Weights of a small GPT-style language model, trained from scratch on English Wikipedia.
Size: 10 layers, vocabulary 1024.
Architecture: RMSNorm after each block, rotary positions, normalized queries and keys.
Each number is 500 + 40 x the weight over its row's rms, rounded and kept within 0 to 999. Layers, rows and columns count from 0. Numbers have three digits each. The size before them is the row's rms in percent of the matrix's.

# layer 2 attention value, 256x128, rms 0.177, rows 36-63, columns 0-63
119:548531423487598600520473490537437506482549498465569487548506434464491513535533495476573464513511542535529470438568505499490470526539441497530458538448524542507476486528509512478508503552553550
116:458490532515471474459454514430417480479435509545506509462505485463574548471526482467481546513474501475528537508492468460453561503405491533528542559523384456491450552488520459550504475447515493
104:513469431477556558527506557549493544443470573496536526483484528436413469534497528456576493530495547475489400498511547497502475450545542443515463562476548487476462480528497488390501463511555560
130:481529541496523467474521484473530554595545490448501459497491526518473490513480486558475547467512468517445467440548529500527499487529591514422495518496506565457570513558453567440511487546433561
123:518520526555481575461483474512433530538544512500406540455590530506539545490488497511479455526506535503576518468489512533470527480467506508525487592473499515559512524564563511455533495495472562
114:469552444437528460472462472471502509434462501495459488509526514506499515547530450510591483526522506515548492496497522441556456560473499497506453447454474536520412496439517559452488510451530519
104:508554463543466574396509539490467503571451491470466555501533451529602526436508432497511469447509525537564483592514519454463519587479445527509449518487522526519440549451552594492514484473474497
118:491478522410502489498520415482500502466549436531613490546540465492530519524488531515496469480521464543481465501547446502463438429483452541470546443511453486483504476469511399583467513555511490
112:499487523466549559569538517535543528464503471388520483576509492503526547492517595604492449499444523568519503423510541475498442479555455465451492535521489514506504509494536581462488544543446415
120:472489492488421501531493451496406543520510519496471518495533517498519527488431571490447493531523471472521476512456493521519501461537455485545602412510502465515501424546547518475418486485502471
129:516439478552442471482518550560512497522455530571534519447496450516570467488506524507500544558509594525472510560470429507438488459488541547488460525490488402450493496456563465486494446474431503
100:540544508519483422524543534488478476524498532506540524560457467546488494519565532522514495570503515485511510508511467496465541517410465494563554432490481432498576529494480500513460492443459548
131:534448524464470462511550488521475521454523510559551539590438529537419490551491473513506506530568448497485483505500464563528506516466595489472459478465503498504529525574419522478448524471492423
112:478486454523496489554500487516547474544447530471526541502543487483442393534464577543518491540443548528456461449471564482464533445497556500526514475522536458485546443575449560510457457457552518
121:508476480566518559482479516502497404547464499560546474386461401470550485479560496506454534527509537536507532521521484529493499498530578457456455554511485471476499492482473518480497499423525521
100:494478527525514516466484518461522534468525520508570539587539496547441519533539472536500504499488518491537524471494474538536465508508521538592510479448489488538536532506416530447464519490471518
119:525465471492507517586511594536548480525448557485488493523486519500543564482488461474517529490494558541462519512482513501464567523403529454505463539519532500479508552520490550504525541445515509
114:523485480476493565491488538498477498516457517507508483613407498553549509429524521485490470465541475555498552585506515489506482564527442476509467437484460475505530489401540521465494543465561497
129:436562462568566556472471424460528534528517502491475560470520526492416514525441440512524486434460467491501483472510586515484564472506494485501461534519436544519466458552424565500577505481479603
106:417465455534416488571466484474509511459479480491501583456543497453546501474499517435473491564511541460481488550471507482520530456443486471509457458517457491436481511536461434529401477436459461
127:371482504425498556519465514565472526436483550571488545479515472435515513484496408540494465492550448512534438496484517525401445525520475438569515487545524433549525506531569507482473527448549463
125:425451546456528424504484511485561541526520487563459497473590566485466544476557498494465554485492497480520504461548470489525569532469568484478501564470452565482538585497437459524522503535483501
106:524443547527526448498553519463483481538491528514509453543545519562522500499512498491519500508447476517475545546474461451572501553513467461502525530449475512555511504462399531538528556561520513
115:494563474472518545444424571500430457497417580467554517551496431480529493520529436510571522442471444549470420506539577432491504581541524504523466461494524454507506546551511528497429470501576463
125:550529466456511515488525496544466483499493487442530525488495504479486536471460543446553439448518564563512493467562517515429495458486486537536545529447513437574519417490565425503548461515544604
114:522541535496541537521526476502606542516526432454555494520490558516594551546481451508501536536535563509486500534540544452484490461453460474490448531511506558528522545548494515488551482467475530
110:395565492517543499450516437462513427514516487538456511499480506536496530488446448507465454469456457491534485500561446511483492584482497440494517462553494575473553476513467568534519492494562541
116:512456526515498489518526471513436534446481504484459451495546544483526544527502486479536452549495497485554524474544435495554451463470392455493461594465483504536420481481474474483543554547455503
# layer 2 attention output (transposed), 256x128, rms 0.14, rows 36-63, columns 0-63
098:438508388543478484552494449526448549462545494532501465479526469470471529497478503556526483423500547592433510495488550493469553453544538499574518518513472447447598512564486531506522460501522583
115:541462545488527497528500547493460461521563437539528522453459512552613513503490547482533474561516496558545528484572436518527483506543483513473454425482483497463464440554485478519456540512525469
096:496514478536484491562478470538472602480537452523474509426470565494472485478485490588500520446495518528456524502478501482410493479511468515525558525489535472465602489512511545522528489523479505
130:443502448497466551420508579554548422471494515478485515528491513496449505547491429567512505505435529449459457463441471431568499565521476584498497550479538473513489555427596479490495504506462489
135:443550478503516538477524570528437509452491490544562490549424561472506535497573496511566493526545458520498526505531455513517480528541517538433495478449505476450512512483488509533480505470545501
122:548475525467497474503463498511502568593483587485492548459516536557533525480502573508496535487486480497475509542559459576448468472509474465504547504490471470507511556513529436522515460503509455
118:434536503470547462460588486506500475494528529523527520567525492499496558465533564489481496519529423563468593487540463521474443452503529470474566430400498488509485449536508442563479504522484562
120:531519465511518467466481501479487500516475504478438443484471415514531474525430482440576496541467558504490427540481565476588555562526483444567458476509405523543440501499509483461480508472497458
102:446498440523460509487511484521490497453500514507510448467468399516454524491454487588529449439492535594477565486444578431488483520566489571570547492490486486520565499548454526473524463511528575
111:548595526500528475486489534430556493518411483499544523526476517502480488439530539453499542515548487434484491490563471558482572541434512469451492528470447501537440487400447491520484513460485455
109:583480603450502468388497460423534477453503489538544529480483591458533465506514563489485485536495457442554474502556494453501400545530439509468465481488527573496481528457476521532500520483514473
110:497510487451515515467446478431555482506459510445506528542586465508500525512486547433463492481523509467523450525541485526546527525505543455432480503561454506551419560416453485487499445506498482
146:510545460564488482556500536490490563454503471459485482523535510524524516542465520496487521526543528437499426504521573496484484591489433516517523555543592543483513538513506572479515482590550545
119:473442488515460545460444425516537561453475468466425487410502503457514509505499432518474485443487570469518485497458433466491511544544436487507521561546467531526511522407517482498544497478481486
129:502446566435481458496575495550469451502551471603541559524504559455524519534506525520499493478431446440518563500502467457501481435485422589497503472468504494459519503491541493557481525513495536
118:493469489540453557460515532568478481410557493479524494492456473507490522505522507511551527504562458566540464482516452494516446576540521534530430503554583522482542565589525542514452549529561527
107:448466476533550494513516441515477533431537402590517495484512473504468495492428472476470492523491484537501524487498536449436448484517498528499520490441566494465542412518560535529470462566498586
100:460536529490501451542605486516466480529556533454591531488530468529474549445473552555485463466519449578471580527483537533409509459506517555538540473482482472537575492544490539492455450570481538
112:454514448475544528540500573551487508481588486478432467508515479513480463476511460520553485461477546563468522458460438497536564459542552495519531462499511437472560450475555446483524485469500443
119:539463576504517453507481483406565514540436459476437550433492570529528458468485536443431561497437504494529501500532442506477450534454473421429537464510459551571496461407516511475514434524536479
119:545576526473519479539457508495458595554510459450496462463427472558452506478478564515503548499537442477481490586485492502500551468489484421504529496446466525478509435470560505571566511517462576
130:481434531525480569500497556559530443481483468488454537450444504552582476563502424501533510554456538536571458533487438462602445552527480481466464481498531568519481515497577500492520494513527471
121:456522513526501507521584475553518416459533524475520540558551440502504536476494435475551468508520447601496517465515558532535478474451531512565508434459519485580426511538511513486474507570507523
104:441492436535502500531528422533500534522558478451516476419539482469486533482462478532429464492483521563434512506514441487480514446523503490572537552482454461502518447539562464564551504522463601
109:435515376578513519509463461546407580461553460547476434519456509437507478502512465526545472473530508550481516506440475474519562480519524495559528458497490471411529443553524533537466534460483494
130:493502448509495502432535459439510444455449462508419462583522432506457494507438477474472458548466503566480485501466572444503459542568537504502520463443493477550477522508540490491457499498506472
114:451467481494485488559535564538476503492538481529501463645535459551407544472507497525495506489514500461484552532428495581548578452500552507519502487489500443489442498458520460460417515536504523
130:506529516494515481545507545526434488491559542551552524528463502525538522475497480513581501468489455645478535480524562510489478504498565537547499418463497460514542497597499567493444473521558561
# layer 2 attention query, 256x128, rms 0.193, rows 64-85, columns 0-63
112:493564515430448575461547457522552515412441569502407532549508519547446516574496515497507493489557496499514499523558529449523564513505485502520516480513497534472529558420517537503453510452500510
101:459462473536522471531447534459418492494499539583517501477537493455525505522428432552499533503448506512465498500530487557506402394507490530498468532454497459506493415501467496487509472572510444
102:415476516500553481548522475441479515529537549491490475471577458478530512489390447496481580492447500465464450480493446550533425420494546457527453515460489472528509447453555510491448402510504491
113:482482526468491463495491517527470477471531469520512519511613479454519585580412479546458527502444480514481469500495467567532495455475487584559419480510516502536554401515503462470507447584477475
104:572529435456476513525484446424469500480477471513573535542560512513527524504445446522501541464391514464456401458488561530434543470507457594504473456500564464460500464537485556449456483490496489
109:507462556556485502512539513581492461477463472502517501493515473471534487441533473494482404486548518582476511517564478521452514539431487517554427497515574528489509498494537530548413506425532537
130:520452561470424522516524500473475512489465485485530489476466487551477537427577463558511493497426552437557483492435518398497484564542561516536489501473566530520503582517480560539471543459488514
120:413535529470489421559525510578495520493476466496543441520517491486590502547448523463454451489561496537445504530504470496563465473540519448613437541480533495528514467472556447548540435500545516
094:467566457487519446521488538529523527529441529511504520403451486477501442463509450507495561530564555484452533574509558474526489480445443492537549544474496461490471479434543431501547481581513494
097:444537425464517504554508473572482431519585476491586470475556520478549478508493555529555464491492457499494431518479545582544493485501467555491518564461495554458531484516504515454609494511496534
117:548515422520507524463502530500462490551537469540577493523544569483523516521479475427537465565458520523481473504465538546474536506503480544507471541537464502493536431532503508462581466493444507
087:451524392481462460515507497474498504523421504521594513453418503464458448489509460518497553543519532487553439548481493486540524430467433510532528467432524499498516601503505511469560488526573499
094:546521443550583513455518546553527533489488486518476477514586494505514547518466508452546491574444526529451481496500542515478503493490520470477517486591454558471467441527522567478587460515416493
109:488530373454497448520543542444526509529447453507559466446424470461423487472475481532564516558522525468548535525440518490458562461487444566465557438469476457487496578521485516460540504549551542
101:486412565500504493531490479471477481536505535485478508466477502453487499500527491528501497463514513568508458503482523511531482551455439493573494514491509470486526549542467491564461510471547437
092:542492520543542506459455470536515474518507544473424506503585494563477547519522529517518465504570476521459543530564475515501561475483552533476519516621541592473478436524526482522491454473475518
101:553472487477499540501599528463495426568579467505469474452436515486477533531507517537565515503521519535543450516498487466473539498477510584499564451567482534442565516598513563464500464469503482
101:443468552438480520560524423481507475559463484552528513502407509494501508447549538559474510473526485493483437527544453523503436529552501534494459531500520455531484574530536464534436511479556547
113:458474510518413422401410499493529490429474469440436535480514480535493474560532468538472467509559468405634520502527459490531551452467480489508515449483529553540477485475489457535460512515530513
084:463483494463476513483491517495507478465542481472480484513518499594539487563465490513472437439488457567466462494554444488476505516505521457470469444554485543490497469588472534524536432460473471
081:538448488509500505462471550488560523500562491466426520490525537534511549537483477479547486511519485488527546471525462473483624521465506463423473431542493605516531426523449519519473482527458467
100:421497456479450515506571504488520479503518494550560487494432448440462471425569505549553482506502507460506432457480582509447459449490438581491540496478419485493505496492564495466520509486541575
# layer 2 attention key, 256x128, rms 0.174, rows 64-85, columns 0-63
112:480443498542480461530480500423440490497508429461509496525558534527530484629517528545610488485507482484482497545492484536535528485476424532536574512544523546524558509510530497477540472505488494
091:485522498482507516486492484567557525518520479472492544463374529506413520467475448477431544556541537529502515488482564482481486586474540488467475494492523542494526451511461458495501518465538463
096:540529458453571511529531528498444529514476469559499494493403451545439571469556476473433469505576475562476470552426532549466452490562566471492483461443523472482565444522439533474535472499552487
097:519520457500524514491551491472468454479419489515474553451530531509440515544526501526493553451565473478512513535479407551585499489528503442492550551430478501558508590490512492520443492457569484
091:455486476450462503461535446568573517532477457526543468513470498499476463467475464496431527488521554548527560478505512536498482469503540456538500458515482495559445507538536468594536466459487413
088:424532441519521487516484472497560447479481551542519502455483508470537489453458526498497546531422562497489495558494533450481500553455532553609470458592429464489455505367461576478515554487480515
096:484544524476483583489564534513545562532474459553450511457459525550468537514560501478530528480532513549478474552510502553526550439485467554496561488541523497534494527463448505510504491540533564
108:539457495481489512484442510517498531520488498528471476461554509443502505406510521471565446476499525538483506455445515488432487607532560526511481486492505481441417499444512451490493521540409494
103:545515580547534555459549474534500424502554463529438480477539492515423545488515532438538448473556560488435431520475512567474474425558505479445434565496533519464470556517484577444504498500509426
097:512465525522553499495545443547583436459487528447494483495561524487506515528497466456475526512424494505499474456509514482512431566405507493551498538451511470508560501526599442537420439506421439
093:546478508572513498486475489494540470471449527391513499498543520436519450565417519470476534516466449477485482437459468478475459563466479483547497531439494468475542497525555468526406459465465439
096:440523462563450474487529504585579482439465537467443488485517537476451512537472510461484481502592519529524473470464528482513469448496461466474535509424482485538541560543529503502508432462539445
089:559456548499545532495470485466441443527582543515530493509550446442556517454525508528533535497394495478512497462452472530473522521477481535505529542482582532479532506502516475503426522530398514
105:514472486538478410528524458532529493421454495464507490506484506478477555525455520474412509536501531555534528439504457451579477445489495500499545476447477475525549522504429527503501435523511476
091:489465470471457417483492502560532522522488502482496503483501537558428471504441547449498490507544488559552494502542542416574537447484571550510503429474434459488409479510443504524590470501533500
098:498550420380506496434495521453481508530486520526466483544533472591544499499478514536467444438446516487505523537523488560496536480499546470519471523581542501464497505500469531555552544461512580
082:539505488457568494436552532456508472484509566424532557540527503521498535562511495470512556535533403552516503564537490420568520496491503572542526450526496496538525491529489501538467464573494487
090:511508558491457479523463494543574546495489460482490524509440612566370537502506485451477556526575529491541561520564544390590495472458502523524496495521414478531503469510503523526489474559514473
104:427552524456454514532505463562474461517483494543479535529448466468498535497555551551471461543513531492506488489512526501523520501419438505503538533526544513466606431563524500496511487413526613
072:503589463547437561486462596554500511555525498495440520490488561518467450461486521494518492435462520422426496525516492564471529531529464510444479504608527486518549433496488524559498550450488549
074:525554491428533502569545511423444509483523564489501538524497519505522490433489499540510469508479463509416534535563509459490490612518476533452561493504512531517603447483522498537394462483460533
082:538441503558520390539514521498483495446530547433530489522476488514512523492559572507465495584547442536477464475474495481535534517557496582477530491437515465480460483536488515531453425527548453